Each number is 128 + 24 x the weight over its row's rms, rounded and kept within 0 to 255. Layers, rows and columns count from 0. Numbers have three digits each. The size before them is the row's rms in percent of the matrix's.

# layer 6 MLP gate, 768x224, rms 0.131, rows 677-697, columns 0-223
109:121121115135129088125158114178102105136118119165179149075115143130109138081135148123114179165124140095149119135152072114169128117099142141109130100113104119137097129112118146147117168148147093120094132126137169150156120169169138130161147167114096134118189167125183132128097136136137153150104144130090158144127117109124139121147118086147128141156120137129129120095107169141115138118124094101133139129132132111118120094117088126090166130145175170104123133171097139148109181144127161144136140147150132105134176113122172134106162150101128127148111077115089128142185141121126112136121107131160104091124076085113122109133117142127177117130102145128138090162121117160110141132117
097:100091115125157092133148111113149104135150105098142130089091127068133152140143133086143125153134139098116127167138116143143099144105123146118158115112093174144134157120157095117145126119153135134162110145170126153144108122153156115137129161123082133101130132147181143136111160100115096140148147139134150095134133104158129192124110149066115077098091109122128123144114156077157092121155162162116095097118113131116167121106089143104164141125166079115157120120093110109104125128134168127147154192108119121148111139142111101101145146140125154148099100137130122114135166131125130151161106145169150155143108178139125116138093133108156124095129099144180116137120127082130147113100
095:141139101131153133149140107129179130135124079149170163104102109105111154158109123124092108101123120080154086104130124122181151084108103120173124073107150131111151113146112125154133092165140083148120104095098106115123109093114128162130117161136124176054188136139184136142140139116107153142141120162135150166148136100122145138128155123160128146125133086095129133101139200119135102108123132130150111123133167132087110130121111108107108118175126184106117138117118112115100144107124113122110157175161138100128161164100146144087125132112148128151120115099127094150147107123097116122149122131111134112150148127142157143117132107197139119115109120127132136095124153137146151145114
081:145115131127120122111082118128107140097103132134146103102133133106117160093115155101134167161168094129148117148130145171106117096153102126120122117092128136160099105103083155175141158134132075132096152154119129146126138146095115113106118146141121134132137166059141092158133141100136140134126123146104115144116125121125133114131107159102112173095158104126131107130124135136161135146132093116148119105112094169123128076138088124162115125066116178138114114146140112149090159139096082124152104199101123154149104103125127108124155082169162126138086129133116111126140113119118126105117112118114128158122164135179134129128167147136123112132159130074140091158138128120137114075195
078:154143132106088095129113100163100125130111128147119127146116144162115096111113092114114114206141111109152110168137103128161133143113139103139165167119150147110149149087144140108154138133112113102143109127172108116131121126114149138124153141142179111135165101100125123103122129130111132138114114136159122218142159153138110129157093103138070093118129123141157096174087137138119115109150145117151085110143154140174116125092085112140097132135192091122147092145111138113158135132102110129165153149113123105139126143193101159169138104124109137100091120113129111070167117159121131125131155130118131129133112136131123080135137129127128139132121146082156141131125118181146086101143
101:131095126166116143172106090129160122103163128113116145140114103117141103127114126112101132151137104137119170188169124189134145141116132130136167095169140145150098106118115134102093109108103122108125078091128111156147099131138090107177182122135146104130144128172167120121148106139154118150127107115132191147156095145132138131178117136084180142122078149122119116137154106099116107187121123093130146125176104126137151114108107154106114121173151120134123118171098142127140142137105148114138127118137153098138140117132109092113161133130104132136099156147166136111110132122150118147113113144151115124114122151177097120122112130106176100178098122082088129103121161118126136080151
112:108117129162164159137117161106136157101155140124114130145131138123132148132128100115097113119181142151116151094128146122150168146117114136104120173107153143157115181136143147105153120144126113144186127159099135132117103114163112144109137110178147112094154155116097128141132111126108144152151167185090155113122116135158175111084198089135120155119089122086115135119114147134123123122110163157080156119129160138160128172087163125148126114153138150100120139132153117124159125183159123115109170125112111114139108122137112157127124131117117141139157074135140153154168155156132083128122149177133127157126089160108117096137113139155132132150126080145130087176100138086127155113139
090:119150154146137122092146127143154140147095129110095088133125121101126113136124133121118077094116094160094103113101097143172129135163169137173135087131115100147107108121124175101142103149141095141123107116175109084163101115111149137130082162137143130130151161130132143144151129128171128087123069151147139136144190153157122141142131121160142136101102165151139125099129107106118124151128127122159147178100158130146127077166112117121106134097132163180092090121137161113107067139142157101142087118146106128111122128117117139130118139131109150163133135122110101104127095128160116129150125152092170169150190119137112170123112123084162117133115119086111131129131130177106114123139
108:125115137156079105139142123130126143137111135147182149120124151115141077093114151138133121137151154112134137103156084110115153135168137132174130168092091128159117122106113119173107128097124136104130151141062128154152102121145131131119205137117123125091151068128142128133136142174125117137113156104091142151117121178155107107140121103117114119115101190104123098094097172122145167129093077108123162147078156134128133138111105119156120105159164063121120127159130131153103126113144125159127139131109116118140169156146078117131152085146105121124154104111142125147119130136107102141100147118154118104123079128148150124131123123174147155166125139174130147147117137154097126108112
101:146127127114103174134133154124100149120112131161118160143104135122137157120140159145124135106113166105170133163115128128152144092104190097104157126120125103164125127162120136173160118119161146136103121121163113168112130119068137128124118177183141120114168120117103177110121158077121099167112122133086155167157128105120131079103125142145121132091089146121114118116136130091152112155133142122108136102121120169152177138107157121115131098104104156189142081108142135143119141125149135061125146142105113129134100124122130138089094200153112120157098116134132108132176144148162113126161126103133060102117131139140116143131112134116152104106140133141136093114127095128107114112116
091:139080103122096116134114126176150127144099154133113117180137122113119123128135184104139128109092143112138158154140108162133175089168158110126150120085096139114117087142091149140112165081151124140117135120158142096146146109121135140129122137112119117097112148129165109120126143110155123139071106133174162149193201097143096099110139159096135116145140166148201117126148136154139091111153152083141131138112074160153137091142117140098127108123118132175130099141112103137109121122116116145161107129140133136123168147147124111143106105122110110131106096166089117139162139117130085151130103123154147152114152108142123145105131132134140112120124170120136130136117168146104072089108
099:134087120093073100110149139132117082143097113110132152113153147097128147076142178154113120106094153119133166151119127115175111117159133085180148151155141122095102086156139109147125180097161139142162137110121085103082121136126141123126196126096134140136139124102144108142128126129106110151155097167150100115160167107140124131127123075101106112103100132154135140162117119084126106137098137125072119149137100096117177143160124161097138153108111124118147145132149119171110161145104109127155134060121141096123155104182118106156124135147113135137148132122131166142151152147172126125144117124134155141121146159118134116156098129118139167151095113116142137127109160149124119110103
100:126123129151158136129113113136136153136135103133171099146097112092125129124133160102140151146144166136123107100105113157132154130111117124132129166095073114126176111125086168095064145077093088132091095117143104129136144131102128107125148122117144136117156114110143152085140113161159151118128125114127151141121115113135151064124124128140125109111132162145104132152149136118115121146128119124195133159131080138137116138159127082126138158122157083133138107101147120130101116132169116135182136146163138091160110135112134101118120164153162169184132106139154105079139123150148107133151092105131113144145111156124096124157136139140153177167117158103148112169187096167159103105145
097:150181155134120156124093130115137142140146164140166092142128108124154091141122129151124133135132139106147090117101129133141177148148131125121130120114135082124122139156152101105158135121163079147141129108086083109181136138177126154125161119143088113088165108142144114154125185130140119096151116125082161105121114159128143120148151123129130132126122117119127131111071179168167126123135112204118125116114131123184158099137115091148113089126118115139091130115097136144144150140107121116098106129106189137145130147142124105147118140139104127113172133109166118147145147128120095146120184153172105109119071139166111134131124139115145111160092139132153087162089119105099161122139
107:123127118147141162115141121106128140101168166120097104193100121147146139158132141152115110152122124119126123136138148124153162115162134142145139139146126080141131181124159117078119130117138082118124075095129103095155104106118135133116097148186114159146123147152103121134151153134147091155127121128141130092126149119153122140193127116110141172121125135084135164138101082096169105128129173129123103127155100152126167131140137129152121144140116127152123151132128122118119091134104136109118100152098117111140089145137107111166088140160125151092137145168148165173113080167135110120087098105109112160160127137183131125150128123147076095167107093109108162141098126107153131072107
104:112125102145123135147153141105124162150137136127126154102117137107118137074146123159113157114128141096125129138134122119083111091094170158114139147146111174111103108098134088115159157119117140112113120136135118158183118165120174135198163124125117120121119136172144125119134121167159076153113117125130109115111117127168144100175127155092092105137126153159133129129092130107121129144093107127102189103122139147157191102139132160106157096160137147151146135145124124108117097130104162140136102136126090094121115136136105150083096142120068146157091111160114106160147113153148118146097169164164112145123092122116111132095122124063110114144101141182125129145109103119117137152138
095:137110097155179107118115141126150114115142120150131120103105130148122158128111115126127120118093191121137103113106130122093133124134100183114137149172166148116135133097154109087173162132096106115153117093127124138139137129167124151115144129114096099125143133150165137160163101171105134142131106125136135118101164088129080137144091159087122144126132084154101099113074112148138139114145120142171144072136149106131097144118127070135141143147153076077096137128128117102118112108138179148131104164115149123053132091168132134111113103121140167151181087145116088114113143193113118115116136132133151120135106141138122130151147154086134124098137162139110132141141132150125130115135
109:124146137156135122104121151114126139138157178127079137139075120137168130107142125151119184127190140159130129117142133131119113161111112131118130131157143083122088126132172164134163146131141096088132161112112115087130109163120126139124119124166112160139114125118111116107152115096134148135155117123125133106140074127148092097099155099133147155095174129151102165150110100148102132137109123108123139105129124100142116150166137117093068144129113126136138136105126155154128139144129145074120121115124124103099122159135158118150078149145148092136141143130147122124096105158130121141052140151107126139195134131144110137158157122112125069176080096143135157139096089074135158156131
099:127130139127100104174149148158127136133145120096121172134110138143124093083156086125107137137151140141099111143155111111097117115123104095141131099134100105163074143093125131135126126144154140124125117146133129144132107129120157139117102174144158121094146121089103124120155141161105098174095136124154164153110144109122103151125116136091130134099186087149152121133107168111193119077124109157095137149148121111112168129085149142151139108135117173117165119140144139153087139162122097084152118115158089108174127121130166129108169114150116131135075095138136161189161091149093114105120126144139131160145142105123143069154130120134158132134137179118141112145127146089138126095123
100:137109119085125109122109095131110131096092151166097114143109119123130145133182126133117165157196120129122133119135104148184164127122146111121180150128156126086153159147134142112147132119103136099144146141158123131092115147152147158096100113151167155100135149110092129122132143123093120099116156116114105159154168124093160099112137067092109127144158105138102167137142117142140138106159162135122109100121099162128160143132135130134129146153116108101120098124159123196145156146154153140146134131081177140112103117128144162132146165190121128138106096115123141145148129124144100143117115112106118130101118076107142105187112174144130113124109087125121125134127092108120084116185
095:120124124138144093115146107115097122116130115136150134121118130114122140097158110094141132131134149144074109099134111125179111142123093139139095144131122152130091146166124126119131146167107131166158125141082140138085087136142116159160159126100135146103138135151109139066110142135119142162142149147114083104100136139120113086105129146105156176097154109122110142138118149113150086103089151160134190109094103108093137135123120128161144142170203120114139157138177127158116172107146132116116179117124165106136158117138104120154142092117129138131086071119111125129158169153119115143142134165157167152140103169092113124143116143154094121143140135149133185113120134100101162094108
# layer 6 MLP up, 768x224, rms 0.129, rows 677-697, columns 0-223
094:155146134092142151122111114096154121109154124171112120167175122111132131148123102100140098125109115140118149136107149122118067155111140072150133137140107107133139099150121130144096107099130150114123145092141140135088143080149119117092125102105132115198089075143097110121136123145123099127163136110147144117147142112140132162076126146083129140142114126136134113150137053085127115120098135175132107151112105149148106123156146166150101113123088087114136088095120150146152086147125123169148115160126078140103114118129111095154112125146128134144149145144132152130093072125149155137133163072102148187157156076107110109150159102130116155122126141124103129113102131108126127141129
095:134087147143112116153104149148117088116086151135086120129094117103141138144132145176146120184106110118128110151152136136157143111161156137101135155103126129087156138171097155132109120081098132124141102147148120127162138128170150101094122131114112147118134158143131115163129119149120174108097125166105170161165156138140142121134139135121116127128097152151132107116107123114144159128153133129157163135117108111149131106102154103157119122140123139112106173154088110121151138064144147123136071128112118121100121089160164140110106131169108193087105111180103120085120153152156112136132137098158082141114108128172110117174095148123150108151177114114143116159089148102115107122161
094:157101150131124151139138141086163155137118131095100123110170143100160142127127119138126122104086156130162144183075126138096161132134120097175131148068108183168093117083114122125148161146113124167141146142133156125125153181136116129127101110125142144109131139146165097120128141141131129172148109131153160184120102095119127147133081137096111120125128108097145092147155128168109139141110118094142111133155091123094140098119107192075105130092124139137180142146098133123124072094100130154174137169128124123105130132141139109107140092123123101133113131179115124128121155151119132150103102128107105111140117144120119117094156110103147134137086165108148118121104137090131164095135
088:136169116143085064138100140141157097100102170120123149120133130135150130128151117167115168122142127149081159157119135117093119112149131133142154104123137138148149139122111132130128117149095096105146096131161172132148135179136198134130099131144116100103146141117120100158133167103117127155151084133145139155122181152125117109128123156108111128135166087135152120139117128169122136110158073170131072142106123144121161116128102120123112124106138131220134105127147120125121174123130105121169131168144181111143120086180066128111156107136121142137126151116129087126138150138102103110124148121151133101125177146124109138130178111107122113138136122160177146146127156123132119105133
087:143120175098167129134127123114111102128182100176130118146121105140128146096169129109121131142139123141114151134156110134086124122157113146147122152107133130173082163105152121136152178058110104096124145155126136174136140140131115106111156115140153135121109089122122111155158124138089119121140106123101124149100088113124145127171095150112129134128138114113126141125067146102127143130129110110098113121138102136096106068137114155119094100099113131177141118185169119130117136124129136135103172135095141137138103138153147110126148131175160155115088137158125142128121118149136116176109084155094074143140084175131136127166127135087127125151127104116140130113136110053121140078158
103:145121109098091154136117110113131121130129133122121137154161103130165159109141125123110152123171168111108194143117119119159134120149116129095168118122144127144177172123152121175151190076114141120142127119136134079094101144101171145148147156105093107144132131112141110100109129111119160152112123128122162125121102123127153087125131109117129159135187104175173109106095137126094158148137112093155150087108108133117126102118109149105108192140145145087155101123101068092099099110130107107142152105134134157171091134138128126097145154131142098126127097130140142141158157125115126140077117124074101131127147172132131147086151140158115138098111109144099132170113127123127123136157
105:129131142133116121146148115145091096118151141104120100094130139127168159137124125115162175121146075131113124165139132128148094150093122118156139133067139099144109157142117143143114153126177096094139115119138117102173119143101109110134088133181076078118130153135105124132167129175137111148183131133130142148122144095144125147139136110094119159106126158122124093158152098108126114165105096112109138134134117149121109117116109115100099149135105152115103104151167135163127090146121134093129077165087143150118131125129112099147167126107158154142082140148151114148077084177145126111114145094089153145162155107117131141197138110097147111146114159086142126154127128132144100106108
089:129138098135113129169087127096128171104152161132129153110157119122126137105163100125120181121205117142159148165080137134163105146142123157095123144137099116121118126110121182166166168112145132116115125148106138149132090124120093117097125133138115093132115143108148125082105132129130113089120140113103129094171103145157122137160183155108150102130133132142140090149128150128092120141124145085062120084101093153132140099108132131108122137127145148126108125133098129122108079106131158120117098128111115132120114168167136120134123147156104111119129146136093135153129153126165133128068145136149067146113092118134134089124143129160130127192116156120127101112082150096115111110184
106:086120131137102123154147137129139161132122141160100121133144129174147111137128108148131121170109144116134135156157120129124145143145110086139052142104123129105116105134108103178135122152141145146146140111129144150160133091206142127094135111138132118099119124151163124149120151137094111142110140097135164132123133138115116136105129115120128163101103129150105144095135162112125144053095087113165142136116154100173119128120136123128143107142122101114136107133069126129132077130112125142098070152110100126163149094111159165128142095160144147112154082156119131171089108145083121142112173159129109161140077163157090128166131133094123149139126124146185145141101153117121106097159
098:144138072137129164114133134071167164132157110073104118134105116154107113151137144143141116111138113099126144120098140142134126121119124144113190102115108159122117141138148151114124089127164125178102117116128157115137140126140156122188084121130095146128114089161174138133121124134086136098121162152177131114141143126182142151142166131146114107121144126149125173121117142123153092111104170154144108116112083118186145124146141136108140130106097128145142112085105142129119082147128112116144137124092145122138100097082170143155104153139125146110167151136123137133098125110127120119095186143094163120145137131151112142125145110136085157154133118115111091152125110108138219159118
097:147119113148135146124100144129088109096127120127143131150145114135137135115139113127113173137122114143167130126136112135143110087153067108137136113141157148141124100075120132131135195097149131155131148156161098129092127131114108149135163122141098159136148118159132086120132151121119197141161114156113154136127152125109151135099093113123139145101120091146147130119105137120114153128084118121066117130142123129127110116155138132165122130120127138124087171142191117144113144118073081162158173124129138127093179136163119119112091100140128065117150151101139161147162165115111126178106102118138131084127154132112124126129124156098095094143111111107078117185107116106119118128069
098:110104114138114116071114139129164131097120127136110144123131102091085114125119112132136110133133141149124144149161120150132115135139104147146121088147153137101113104177128079137171156151134143175138119128139163125113136160164169130114137167101133115118138132112111150111106146114094159131105130073156123140131136117130142129108175100106115151163107123154117112084196154167114136150159100100164131118110128109138140138134082115128169128153132111099103146121091114138132151119138148099131176088128141162094136085137125137117065092119123150071120105176118092110117169119101136142129143151119158138109122136146136147104124116139137152040136069119103119171106151154124144152109
094:153152145161103116143114168092125124172123164097133093135118107121153151148115170154158131108115146142104104143153110122100124120102177105126189082110123099147121125140105103135145120096148118128120149118183155130128087104103124119109148134141076096130102089142140086133112120136132138095106144166124120168135180148098137102111131089141144140131156143187145133136152120110141135176095143147158120121160145121114136122113123145122152126126067123177150111106123164166131072136131098123155097149134097130144069165102119139157092168116153132087153157106136190151145109115133107135126128098137125121142135133126165133104126140110139102143143113080104096104148080114128129130118
093:120133104175149125088117149117143129097130143137118108105113134141100172106137108142124141165144132151143103104131136112149193124114146103150147136087147078091135087150115077167176108141171124127121161115120097129158118125151192124095115112150111111116144142115144113188095149118090132109136153113087127077141128120146143152145120106120105106128147149097122161101144133159144123123087113134142133144086138124133171118141083139126097122135156151123121126112098136153163106096100124152148139084095150148113120137134092149118108157189132112130152090136140116171160158117077121136119134130125132118089133109137128125096133132112138118153156172124195130156083168115136141085124
102:153105146161162112104092133124149125128144090131142114154152144125081114123123144155090131114123127104108170143159079130125118167134102122153147121116153149116146104117134190092121153124093100125108080107146102133116120107135124165169193134113143124117153087153123155138119115102114139150128106089129159098118130105148155090132133107123137130136156168100143160152125147091117176140129136100150137072101092182089129118128121167132096156084147123129140131141121157149157164107100142117156162122116154120145156142189117079152178107103146106173122115140120126121181152093123130139138095153118125103096111136100145093122127153121118126147134115115123077122124134102118084127153
103:089121156154119078131091121112083141132150150086134158149085121116093133096120148143143114174129129096132159069152120136128126098153107103137076143131132139119165154129109113114107129144081173113117111142146113154125097156141160103121097150122093143122112171156119132097149149165126083109111151127090162105128144106144151095146153088155158159115127166133154113107149105087132148130166135122140151159137125143150140099139146136173135158156107130166119144118168142113104150138139146158060123069095122125103106115085122134102157114162096104120165100123109146144162080126125126140100131116126123110122132129085123132157083147135154120130162125106163112155126145135120109092152
098:128145153122086116116111118166085099129136165096120150153143122147111078139129083149128139120167101115094141138138124096187143115140119159128115107089122123081095112166118100144092144136108091104144104114124133092133147147137157109162126119097124127138116144102073150164123135175150154108127123148136156135139100145140144089124164108131131129116157168107134148186142145101123168110138070145121166142157157123138151133124137137115149125152207141139084146136144137110142166110139102114057143071113143139123135131088160119131145099097080135102105100150124151154148130124128129127104169131127109141115151136161108108133145105133110119162141127126171146174087128120133144123145
100:079125102136158178125116174160111130122114115109090138144150117146086142124136122157177133104158119136157131116124106154131140128097144155138113140114125152134109102137158166123130140139135135129127162108144128141136127158134158155103093116176133142147142096143125119075149129099161114104167117166146135103127129152132112145124136110175068131125109102127112118114134120147109123168123121111184096138107122158088123131145119142112083147102184141098136130119113127136101126103109145111124076120107097144115113111135171131111110144147101133177152163110104121139140085076108121138102208136123116089118150123118110086139145118125102126172102103165175090123055136144116141150096
093:118097156115137112121103165114115140159054142107100147104105128141126165138149171130131149062128128167177123109140144142147116147095116122111174155097123112141133152131125130167140105144129146157124139154126100156132133129125120138091075165130096116130122159155113126186169117112127129058111146145118176152135094080148115146098066136129117142085130118107118137122160138058144152126136146117131122088156120114161152110128165130108091135175142119162161136133114155137120105138122131105143096141080129125122083151126144104125134152133114125125127129141103129180136124102144123132123125170131118138140157106107112117149120145123173113089134150093141164164135132065135133136144
097:125112117169101128135152132138107157114120137082146123112137154136132156141139141128149129153165104095112167122149107134144107145155118118131070088139131156111096136139157082120134139147113134120149130140082133138135095161079116128125173121080117118112147114116132133114100135151156117117125171185158096115096062145130139155172090150121122143137133096125129122122100168155130130133097141099086118159135153175126116128110135125130191147171147199136132160115136114098119091145128095128094149067155164135110138101135100155106124135126118106089118103104108097158153132126146123104158131117185121143101144114120107137095115112151120103111165114119135151159122172146138132100080
098:103106141156113097141122090127148169123123088105147123099131137092115089105172143112114117177141167162092135150142091128136121136091134124134132106137152095141113116135116113096149148127157151152150111137150121110120149107129125139185123170117078076111152115126124128094158138111159100144124120132140169118144161135103115169122141164134170080145130121156130063107129176072142133140090160111133137147104129129086147124095131112059131133132146119141172089124145122126076130115093101106145153174102171139153097174125153103108131067090117124159114174145116140141160120102107121134109130147146118105121141090128132127131132128109144150119088144141131147112135131148117125133154
# layer 6 MLP down (transposed), 768x224, rms 0.122, rows 677-697, columns 0-223
092:153134140133130117096128095165077152147107127150151113080134125138108106104087107132116151144104115072141135089111113143136087169121152136126171130088109123122108130122132110082140154143141091144106173112121144139145099133151141156114125128071143126135182163100171150144105156117136155133088138145102163154135111096168109130159110169125149125107104123124092143092111136145131113106109160151149135105168161119155157121143140129103109139134137150134142107172124142133130170107122128201139128111155178152116139121143129129126138133123111107111106093114116141172146158103104093116090104146119126092178094095111108131099128148120171104124152094117112084160145065147125124121132
095:169130117140116156133144198114104131130107147112118130158092130122127174123120070135079142089149125105098135083106087115122130117143089156162136140153109085140169128108118096152154113122101149123080088126110111127119156111118153087143123078121125103086140092114149153134106114108125145133143165126144121127105147129123119130148153165101113121145143171124128113123167104117105152077144154147110162118112107097126122149141139145146094157155129126154098099177141147130145104129117142142087151146169120058147153150108108081136089138118111110131084157104120126159151144121170131117108180131127123111178161113158122153113161141131108136096153130175119125146135114127138128153093
098:099125153109089158166202110109123137114138149079141144128120117148143142149159105149163123122102140137127166118145098107076149096131107114135130132127098156100157102136119156139154137160120154088148090135154143155118108125131138155184144148118122141103129133145120153117155140143115140115155118148125096152153117135145145090081127144088101130127089123092150129084080143062103127110136123094130110078177179136190100117133144077124129130153107074121149123114136111111129156108131111103115126146110101135139132160159118120104142161096170136127127088145163126145139160145141132129120156070097155135172122111097122136131120108100144150157160127144107124139101158120127118131098
088:096112182138117159124180113124125112136130125126160146119125128127169142112140130145135164178133115141100088131150115090171132141094118097096111157146132079116112096123135152117145126110137159125137145095093103075192165094118126145142158152123138127117099147112138127114176136122166113123135134131131087167111136141180136141100168109123130121126124109146194089135121174124131102122145081121128145111126080120152070149090109122128106156142149168116146113089091101142166120152112156131116109116168053142137098101123145137132124158148127151123150112135135146131111114140117094135110149123101089117143150130176132120158097122156114107095114164119160085121115132110129101131126
088:116104171125140119142167105144104114107092128131137120091134139137123134101123090112129140098111120107102102157082137136136088153124128152132094130142134109152177121122123120129103101139128147092163169175107095158180127122092153174136123147153146117073171110063144084145139154137138091124121124101159111111116134140155116162099134151124103092138145118124133148145130126148131156123121149126130108118143090145142102148131138118124130138085146129138154139143153157150138095159064123140139133164140102169148121144087137136160183104169079143115094119179162132137104124126141102120118164127153141130117164077135159137115104127133110113089138101162115163168093128155111087124081
106:109098102128188126130142140105084123125165100147083146122148136079135139100120106102123148121161102106092089113069166106122130126113133109129117114111126165112140133111170136151134095096150162067138114145146140141117178155121139117159134143147132145123150093098142098145132131114103130124149110137118116123132139084101111180140147110142157129100196134129149119116173101153148150089103138097098125119107156106156129125134103095111128147114121134163123131130161133114113102151168135144141073136138115109110125189147100170085141134106115157148154128133130106127104155124178120147121121094098101084177149167118168129127130142108124124121150132180141127143145110112107081145093
106:129096122111168146169124184089141088087131127135128114136141147118167087125148156115116090134148163108156138117116155096116157142128109105139096158154151140113165157115161078149137137088123114149116116122113122084073123150142143087111143124134157112171134114156115119096121148129110142167182156126135121113110142120140159137089132127119164166122096144113118129103095114115121132129122143105136116091146135171123127164129109115171123113116099093100117123151133096109166099138125106154158090145166090076152101119122176120114119135098151105091115131165156185145115106161139167129169145160122140140127139095135148095155128144153071133095138094114108170110136148115124132108135
093:143141156129144088125143132167133137125121139092143112139154123133110124154117101131136124099146169151149161129127115096134131085167140108130120079110113104141126123161098104155121083123135152136092151157133072068121124160150137108132097095145120165107141129090156138165084123157122107138138088116124105111159136133146128110135141109144140102115140165184108141118095085134155145132079126172103130177106133174097108124150091153110160101125142144159089089133128110130110120130141166174145100127174139104140111116112100148138105129134092112165131089079134128143110130135174098139152133076127114097117149109093145163144089109160117119139142155128162117104141149183129132158126
103:115120142111120100131132141079110162116123121160123120078121118112115146160074140141138116161116105148087121081136122111077129176151116120139138110150127176113122141137145137148103104118139087144107120133134119165153171141133137137140149183127129147138085086134152136148150129117152090094105166129123093118071133155160112137123119160070128093154136129143129142132142146183122154102102139156117123122148108190141097139108155128108116148117159088092117144144118113128126141102118152186132073158161138103145136140128104156124083125133161129135114145151137162104123148084122115131178172159137091138157116136122108141181125108116097102152127115186143112115093140128129120104126
103:141139173155123159149160144109140102116149138156119112101117127105165076116124167138189097156140141093098142160121068143098172105132127110128098143098120124166118123110134133083165135141076111144150147131130138160144145150100141163097133106114135102170072151136106161156157121137114087123143149116136126146116087132173117116098125107126149167112100104144151137104120104124144132115135135120145122112131142169106091113126120124178129145125124108144132117157117061139089097114100136182132120151175169115139127141117095161136165103084153139133122103108111142102097127126148131109140146133127136144107069101131122103129134139113161108141088101178131136144113148108135147152078
101:159125111122092166114135135121148182149116120128153157154131093099150128166135129120142137100169097118160101142121126118071161166102105120119150167117136125139131119156128189119118160139122108149134085162133168101156104118124126134112116190119146091123197123133126123113106118070100135093126131122106142127144147138108093149111134130163139136158133135104114134144137115147091097104131097111122155179098059095135136133135114117153098120132106139112126089159130174138132096091125121097136146143081094167067122177127125098133151128134129116176111179132129112143147126125113126141155163119120082148118125112087122157126090127172125115141124130153115118142148122170114131144148
100:106171142161147164167110117103128171111155184117123164162117137185127131115128108104127138122123129156122138130148129142122131123105127118108124140094113120148092118139173109061110088115169096140098170102162107129129115153122143114159161128157163103110111121121131164166155075175093111118104114122095121150117140125114109097106145152124166142098105160136109171116125113124157105125100144127090115117148137155109155130193140093130073127142145148115137122162128126136157121146121144153107123132112150085126128157094095129140128083167175106149172167099126099109134126079155064114104118136102148131131130127134105137115129148112113144126092130135135127119081148097141124101112
098:144143136148105138110114126122164126080143133123096111115146106158180098144142138142162144138148124087094143109172146121151079103125103146192105122139051103134133074140148143129112142113114122098139168116125115165118118145179109156145184143186162122135152140115098177130112131155111162153123114098104145142089139119127158132126125121128116139089153148107111137138136117138174119159131117156164098121151100111125124103124124118167106142102138102108144138092121072124151172109131154140113135156131146098104075137137092127134147124149163130088113067140073147129098160108122137109123146126108099107140117128093141125164120136122141130110144105188135145145115139126138144107116
099:143119114146152109125105121110180114107118144147076141098112147143113113124148145120165153143167103174149098125156201113110128148116078138114100124194110137113126166116139129107139156170119101129116111162104111165131168111141157137125175122102084127160135184170122123091161120127128128122123115117112092071128089103134140114110119106108113133172113102132126122144132083123143175124152107121116155148098090109122117136126111180145161164150162129145125161124073134109135111136136163100164096129144086122138134125152115126090124116123156107080141114133128112071151168091095132108139099119125151148141148126111127124162143123127118135119129134126131153127100183101118129117098
099:128133124084136171140151150123140062143090101157147135105137119138161151145100173109128168110108130089125136130150132167141134104137128118103123133167128112143128113123136143095156149167129131129134126119111083115130089161103117092113117123174098125158090124112119100147156091121114108132131141172111122152122148110135133149109156151166134130156166142136096091146156097114121144124135170135119129119145149051125134143092118147144123111106123181110105126161140076112126108123129148149137149129100117095143096125113162107167119097163145114140108144119150170129127145060073193141107071163130102122134149076130146106117122109140131146115146097161137096145110132157159121151131
103:128098110122157134104132129126144117123110154149109153117127142152150148157093164092119131098120122176138094146106135124113127160143109171172148123135121109119185156132125211118155131140149101113159097121122125106126111118076167107117159105138175119152101090123188121087084123117154118159116165126124085113112119126134119123124159105135103150107119123124156092144142107131125085154172140120095116168143106103132068146123149137110127129129156113112161118097130154146179119157112141070171128080122122169139141106147135152142085060117156108127129130131093147110140141136108129144152127118131102138163138091122145134097133128111130109145155110085112122104111176123117144126103
100:119128086122146085165159093113132128128132130120133139112084118128142113143120134134121148133160121109122143157125123143136150115124141129108145176066079152160176116130103138127147097076103103092154119128156136161150074105082114170156111129136138147116083148152117115114124092140116137120133161126149147133139145163109129142108142091159130141116127099201162151074158152140149127127146150104083144143128102098140140103139106142138124123127099135116148137155106150136118124130110145172154119186174081143150135109111100121080127095100103113155134128116148125158120134173129107129163139141100136138134096165138144155093124117126157117078107134061132147153141105123158091089125
098:153101156104114145141149097142100130145122102114159125133143132084106116138106113174111110127114139144137131121098142152143180124131142117120099097082145169118116133098123095098110131134146133137118091125149106121114161121162097123130147161087114095092144109112111150148130132123085126125116143089130123140103151108130105160137115159159134136154127092128141133123097187125133156137105158120122066113164179134095105123090146134128158112116123166127182156101128142087135140127112160142134153094149186086116106154136137108128126106088140202107147149120146126108141125111095085139165147151185182119096137144133110132122110133152133143123130148070160145109146135104139076111162
095:137118128157117156107070137123136113113106112135091141154113132091113085139124163108120147136138149132109088119121126140120178138150129132154148135102176130141110129200104112140109137107122174145130136097109144103109114107087168139172170110105099154106118151106115085127108144109078124148126124132136157140127177092165151104100126088161097139137104173148158126100097094122161132154122101113146181154165109150134105142126094100125102144138114164129159118116132125141129116158094140131165165096105117172116113111131129084183116119131130179147130098134171152115129109119129106151137138092084134159085125091151140103104137123116141130132115150104097132102132183128149106121125
097:121128100114129117126158129123127148089135102151136125119141102134160078160136120152152142115101117132092139154111120107142131160100175085110127129164132124102130158150113084130120133094114120068087150128148166116126142105146099117151146124139068163159120145134111101087132072133164118076139142142159133139173137136100169110127176130133141153133141132129128124145134090156155137106116124123184143146139146102128124151124136093128128162114121128131145124087107113106109081115131129120150091124075168160092114161132153134140141160208126096114137140123124118137113137159158127108113128072113108149143137120170123135140085101142136132142128077142119178170129069135158135110119
100:178082160119150139130188166174130167092147157156135110125148117127138142099150203129096111148140116119139148091135104114132157175165152126103097133103109128139103158133108122175127134135114113132181138153105172133115120154150190120115127128138143089149108136130144143127129141141111126154130144119135143088116113144139114098100092095128112104106108088144128107144088133133131127127154132164119134146110122117125127103131096133148122147151138064166133164156126096129111175124119137127090100087104133146110102079135126129091124139117108123175120104136139103127160105089127116116127092193145101137142125133130111121133132117104172178145138122098096119105148162113126118076094